Weights of a small transformer language model.
Size: width 128, 2 heads of 64, MLP 512 ReLU, vocabulary 2198, 3M parameters.
Training: a variant of Muon for these matrices, 85M tokens, 5511 steps.
Each number is 500 + 25 x the weight over its row's rms, rounded and kept within 0 to 999. Layers, rows and columns count from 0. Numbers have three digits each. The size before them is the row's rms in percent of the matrix's.

# layer 10 attention output (transposed), 128x128, rms 0.0984, rows 101-126, columns 0-127
109:467435492481511455554489535517484490491470522544472483540533526487472484526492501485436480524510473510511477538490522506519509510522514521483511484475485514494519514498496477516496468507484521468509503523512456464520501514476535548516467513483497512474483480492491523502466531517475512483521499484492492499458503534498478481475539514481532507521483497535546566481485526474446554514486
115:472478515503516503467491470535491540507493488469462499503501543523541499492507545484539495510530469448544522515511468496479531480503512552504494460550509484520486518520504479491466529489464549470549483515502531514556505506529443479524495479470495486461529549485497498514504484493438502492487505518516473547479461521530482479473518508475504515493479498487502491501508479478493466490488
112:478517501542514461517524507465558499499520472499511540513500481504507489498468544490450423496518473469467486468455486488464534508479525495503498500480534483505468498509508472484553509513521440482499496510494495512535494537510556493503525490463523495524505527516487458521470515501507469487496474514526514479484527494527508511491481498479533486473527520504513471571499538458522496502514
120:510483489530508545506480460501550532482494510494506517538489465487542503493528462518525450492532469476478505502472527512496509489534528525474472498472516519480493474446507515458483520464518488520514465475474492508510525526475496444482475495506509524503465529466481528541524530536511491524489501465515501468479508486511521491518487475486451510516469491515579505515494487541478506551511
123:556508547496507488530527501523500496467474416502500526539511462506514486524517513469526481537502532520487500489497521539516469559480473488454518493527506508458467523478499484477469506516513502511508478518533456483473477499502482506494504459485521487507498499525556478468531482496488511485467481475515511492527477539494467540478501530520514452507503494489519504533525496479495438529484
112:463517534480537496483520476506577485501511508471535526519487520496465460484485494496470504476489538530516478511514522523463506473489502532495530496502477455445479482490513493513499489516523501477480482504513528515553507500521502507526499491543498529438419513512514494460502499508548475488519503477525491535490522507481505529509508483517499471485496510502450502490444534472486503554482
120:464496510548500493526507510474512490518508521460483479481456484495524511481515514477520516488505478509519541533517501464526495470528480516474509513506495523504543528488455505565516488521507455502489520550475509482521562527499502515469507547473535508525468490464480457515510463500504472466501501447497520446513479540531455486490521484502488469453533495465538513500495490493518487517498
116:517504519480487513546500503503502510477523453477463533522509536491501489490457533508475533509552449487527511489469549495537527517504506478518497496523481517504488451504490463501500505492454502475552476498510522488538493490537517504506472481534461533513507502481534511496514489497526484526515560481465517471483481533482528474505480501494488451417493525484481492509462483507538525481485
125:487477521486447466462435491529467474520539498520561470495506502539468535533495506503482489519533539460493468533532513491482499475523478474503552522516516492500499509484505481469510518490523506536504487492544494461501520529498541471526492504532491494516471495471510489494555486506508501521477478495499456463502459505465484515509521474541482487507546513501495483527544471501505495453516
114:490508522469481512529492462559471523497511505487511483510522496507518468537519513549531513463484509482502525497516502533518484470553476492512480543479459504517460463520486499508520518520521512496523514489553489496521507449440514516520514542443483494516499516463487494510499509537488504460504494526516507499491451541519518502484474475451484490506511496483481503538423472489458488511506
125:504508499501504522513477515493547450484512501501493508489524542467472501506493466523559506501526468496505497454515499499497481485483515517490557521444543502461499473523504511535467490487467519503496510484506515517546471473457472557482497489507524457499486494470490471538480521513478530491465462478485460502473476508516494517539513533510559497490475543504499464532529504544489496481536
114:475553515472509429496488505542436519499486502547505502485517504495480498511467460505527507499487527501548521468524493470483465543544495499504505479495520530476488493497495484497522550486480465487479469526472488471554482490540488530479542511497505478477507574449486492514499509503481468511491525472526513469514504524457523501495495490460503497485478515487494502499544532506504515531523
117:520468471512481491489506508508505503501535488489487487562504518504520515500497453493467497465464459505521495535463514488484466516494517499516497568548483509477495487538510425485520499503527487487516550499498537504497473529514486557445490504485545482458502494512515450488538451524502508511499491495496503482494494531509525506456485478508490501515459482521478487530515460524546507518535
113:480485475494526479498521481502521475536541504489467486518467537503469483531528502498503526481528476500497488455527540473550482515485466457555481493516519493466507561484516515469470526522462530511477534551572481481498464504509497485487477511487557519487502504459459518472500553510493492522481498520477515487477505497503486516451508518488504468522508465470488493494487495506514533490522
124:509471485481483509506571507540484514469531494494469520461509480535510526485539467516523519500498508493468526494474502503460497526466465536532490532528490484497500473512487505511495477494472499492483516523529517492520526567474548501484513514510529469486487496522495527540502506493457474498530474481488516431494520478458513497473513503476518482494499559529531494461515469458460546482485
115:519480493486497548481526488528518520471474462520519555493500525498510497528503548459524487494493496533510533525509501485511479489548472495520525490480529481500485490503536515451550488485480494553536518473462508453494459467490533545477502518511520522494503520486486488485489524421456517478490498471477469512500484485538471512485496475499477499518466535524495503479486503482561519479484
129:502484490511495493509473504530483486503499540496503509523470469542524529548554501495509501510500497496566545489483493505521484484476538457507494507542486495487476478480522467462502477508499499475531485485495514528493469501504486476557514522515498491536516486481474499489509490498504449460482457436494489502549502483529465522435504544484527509500493503525476444517488568496510516514503
118:516462520494462455476526524494545500536495490494452477502526505496505474519522481523480473488497530532519502499519495490507526495519504506511484514495498545512525492499466512483490511519485493428443513488506470510497481474508442476525520476547471435494483498483543500520520535465490478468497505538521493490539501480505507501541509481502505468460519469485554531527501546540493499531468
122:499466493484529456530517508506545499496539478468486512491508505453478489525503480465533518519490528482486478505518452554506502478515513508489553491545504507541515518459502494493544503512494521503487508470482467530520490479507578527483502468466453472500502464488519505427492517488511466514500518456525531504490515517486533525508493489489499514492527530500472433477463508503502501512514
105:492500515493498537505540502525520531515479494483533571520513489526498515511475454495489510478506500467484522507506454528478478492462467487540491518475490478493538529494508445486515541500491521504524499493492431488503498519501497513489452524514463530520474481489520494521512527510518553479511490500572474449560485492492492453504486490525527484480467479454497482482508512512489538479493
115:511484526493508489560457513498519533496477568502501471514443531487559463475446481527503523497492502540477497521518465485457470470488464517502491528509527552481550500489531510504517513494502482471483507526517492495485486507488493468484483499510520515526463491476474508542479503473557483488548493515526474508484479452535512513472450497499513490526481511502488489529504496487544491505486
114:461492493497488472492493490540530485533482472513520512561462505517506478514505469520517505503526512543549468475461479472520498517503528528479521518495477492568591516483503487490522484490476512538476492506523489488479510502516463510484522485456509480522475517476509558524518503475473470483510483477462463516538477493508522484492512455504525457489526525503503514503470494487465495477534
118:451464502489482460530542514528494553521498504481534493477479508464487539505480507507506480526512484538502502485490523501525519495533471519534504491470526498506529479506505491519520492523509500480507446465499480499482470497451429520483503494480517556515527448540501475519521496484495485495474507512530521519543517523464475532480501464494495489562477497546462479495477498480505531516452
113:534511449468492477498490509510503518475515473488536489476509519498504486494511512570520527464482509517571508521501516474520514476510494520485479522506518505514493530450443459460531507471535476495514518501526489495487532491513477510424470468533488542513505537521484484475451529524474510501523499543498503448519502463505497481521504501499524482512496501545465475483483522468501506498469
117:504471475453515538501474483495537495495443464513510481514568512564494511466485482520538496507534467493496502512457474499475498519499485513507527528500505530477459507519505508527515506530532574486533517549488486452478490490512468489484520506498499495486460501484462471488540506525475499488536474462533532527524509498466482470501472497507492488508551491506518487519489531465498483499472
120:523476518534520483500483523532514498490462477517475463505520484497527462531481499495486544465512569519497495490495499468541507507426517529534498474502500497485469510495515528519494532474527495528518515522445475497527534488481512474490472520491496502500492503509453529518521492502473576539470498509485475484510506481479481468518498507494460482509498472556493454562485506508517496472480
# layer 10 attention value, 128x128, rms 0.119, rows 102-126, columns 0-127
112:482535521461510485500448495502490514499479535501502492522520497475490558469517450511510517479513489549488467458529497506535571469523479515518491532534471488471532504511519528462508513456429541521513507475497509531490526508506471500504521441535506503498497521520470521516475536472500519514474450484522503496495457488515495455480499508494513473525462500519491492494516509508498534493474
110:465498501514478530475480508538486483516446470510484533469520464496484467503510476512518467532500485476521508515482521468501500478462458521520516511490555487436517449508508471537507477487481517554525505500466485489503507495481546514495435508510498458495483499531508510539526511531503547457531487488500461502529505544484500507493533485534490450490514499533538504510513473491504536492505
117:516456492518507481477501556533463498498492509530496483521548468484467491503448489506503464521501497514525473482542454501517493479528495506527529490500500421505465541528497522477520508494470472517511514489475490496532497513526534435491501522491491487492472505503490469565477497501460463556522515478462460518507511493508455512491498519526522452500520489491495490523496535504467503504518
116:517504549454500504506461511520521452514500479475478503518490497476539479457499481518500466459499540490486519549488508463495543484511484499492514532510569492526496476491491486513551480526506502469455464539557532491485473488499543505462497497498499529500501529499490488533512528496507510489565461507504494503503517477507486523481498448554468516493481469516499502501510519515456465505475
115:499521507487483515518448500493498477475495487513511526466518495489530452539490512525512530488515509505454514491488515486485484527500512559471497477503508514528492497471522453510476502520485508549471507497492468513551487504485468492471531501509478554468468494459528505520508489487512499478529488484548424514507488485464515519545483494475526487468519505541475531540520473471482554522546
121:485484481491561509501511469481491533478526465507503553512535505469479505510472526563520467477492502482518524513522510529516467544548495488534474486520531510484508481506485521523465496530464490485501481491517459438443477484510509506495479497520498471514501461494517500537518504467520509521495461477470530500503519526456504516493523533458468509490487487498492454463486503489517567515514
108:519477487495508492503489448500510480521472472504490457503485461533507488493489491493480508481459479504471517486498543538498477474489475536583463498490536480483485517526510516471523487495510489510531518490564485503512474537523482531535490529481482536504491466525539518511488482443498505521476478491485518491471427514504536527487461508502485514532480525539525512519517500518485504551532
116:511495508495466478544556472484506478479497501491506466507471499480529485542506443510528521509529523506475443497499522544476529497513514494507496484531498470471534527463460481478486489525559481499478523482508486521513485461511546468526534509531489473514470533499486525500510488506525518471514481486462462516484521493439513463495509524511457526500479458507473461478499532489529488534514
112:507549483498530469483473516508507538516516517466481490507525499492496476483528467513507441538490498527493465498508460532490445489480518521471452486483504512499505501452480501501497501505475503503500482525490512518551505533545491457519480526480463520480493546513521500551503540464510514562512473487486518491522485491493517445520511503476477527509490469524446553466503524523514534512481
117:496455536494492476506509469492500462515494467492462502451525502523515516498486493538471482478523461487532515455489459530467484482487493481493501495524463529581500534509479508550512537505497512545499485505502452530482483492493533507492480445501486537492512529530452503484531491472533527508535523529505507521543506509548528468485496512542502455475490501492490493521466506497513512478507
111:514469478475498515540494504488516529544507523473484508481501539491465525486527497501521519520495554507522514496514478521494524489499503525509503487493536489462536480460425503468482518528542508499507531481485526539464500494547466484474497483524460562488473448509486510479534484450488479501532496470503500497530490531497515514489529534529509505526487477531521488539482453490453482471509
112:470504454501501501518531474511531533517507462528500532479518533494525489471489468490499492499530444463565458509507521496516502521502482530532475515512507470490523499518483455520475474507500478507499513484502484524486494545479498509509518451492473532510508500503505529528524531449506463472474486516489526491498555497476467555508468439531505481490497514515469524468558517473516463502485
109:497501467506482497546502532506527441525456501525442498515544470490528516461492526539488486519465516496520492531515496495485501512529472498494510523529485524497489505432507502466485476530531478443487471497484484507523493499524468504513524466479539514508500517477512456499490486472514526473496530484506538514540474523533539514506465535510495523468461503527483479443491468515525517521473
120:535488502513501474540525483509501562485477485472507507537506500521485570474466547488451489482537509474502494524527477531502494475525492513516497507503483528471504480503478437495506500439488537505486513506479495472490439500514524471519515487516509499501478513512501467497540492493453520481498533497490497548481517516494506508495467444485501515563524453539509514494517457506530504523497
113:462474505527533502518456497482513481473443473469484478514524520484531538451492507463509493506465496473535465465518476516519460478482529452490513503491502502504559497503551475500461488511500525507507479495554477521498514535488506509509499530459485451499465478485508523527535461481508530495547498495510506465534501478540515505472528525473505528527523521528498514524517524511469492460498
117:531503460491519474530498516522515470524505515517509506504504507484495490499520497484501485534492497495519497496483471501493539484513514502501531508523496511514478493488500488480433463483474522501514475539522498483471536502464501473480488550486511510470470529554456491467496529462581554510455497528493503539517503499410493531483470494476511517499465536519525548488483502483462489489508
113:437492511524484520535494484495550533504515518512493521449493484522518498524504534542526508516473573499469540480488483544521540453518536496511528529505483539498496463540481472541523489456483450460505499501501484491495563505522492492504502502488477536492505497461525484525514495483509489494520489516462505498499461479480491461495479475498510472480499529450481494482473508525506477487527
116:499517488510479517470471487499472467515531479482545470485502499444471542515524489558470488483484516510483486476476496464529450511489493529539513477447492512491514486533455483515492537519499531474464471495512464512502502534552480516451486506499499532477448531526527487499489515523511538473516470560514496452488508493536526502520485488506510521497501499529497520475507498479535495534533
103:497498529465445490492499474507489503510513437509499472538503508499535480447490457548512527535484496520479544489517499481487477495512547482525524488465491526478479491516542525477503516479519496510506519498504513515535488496528476473507519493525515495476484502516520491482481504472497473479506526457418501502506524545488519502525471436530458509543535512513498522502520526458462513476469
107:510505532479501496523489511481463500457484500517441553501507486543461479487516516531485506507540534486514482546524498481517495536455528504480486485449483532498515493475542536513461537481530468515480502487504476471502553496507465493495497469479526492501463513503497485553483490485499492499484523474471458485555520479477483537513484497456484515521481521465489505520536550477494518531521
110:510504518526464475529510499482530489543499486489416527488523490486476470521497513534527486501512505498482484479531489461566533538525543480501486540462477473526478514511472491505489511472517503490509501496529526513472501466503497440541516524514504479536486480494532472511498498511530539521514469501497510449505507490535514484499444528451472459483514487526520528478515517477513477467518
114:502477509508545519508452470501469528525500462495480499510507469543549482482542521496507524469528516537518489481485504515504480531500497477488535488487424508479464499515500500479496474498492479470491507509460549495510535512486512497506475474462485514527471507491499458505522491508518534501518480485483486527448542501511490535503526530475526553471496501549504533495500562500481489432501
108:490512510498521480534513526487504509511454512506532492478472501513495510470455506543485492577552514516478534477481450471546487484444485504476500473525513482478433480509507498491505542486544524456500478515517511484514489518530527535521490503496482499504468486530500527527506527477457447482480522532511482504490490508459537523453483543471472528503499509509494525499512527511511478504513
112:502510512455489458499532484530512526502488468467488507471515499486494507504473506482486507537500513490443507494511547544530481499534508540442501510493506490508518451503539523537502439497539501511478472501482536502444489502490527512540515500509508479456471498498519498547479511471515493493509516493494461516472486458549481520517505519554486504528470491475508534507473514463476528506443
117:477573492493527458487521489496516493496516515477491525521509457477524502483468437500457484520498513446538494511463497483488490464504521491458514476506483498530508498529474550493526506507514544473507497477530521506483503473523471498520493532466478526544491547465492504485470503528467491482469529498503467529536513564476510485525516552518535491531529521492487488522512502489470490490520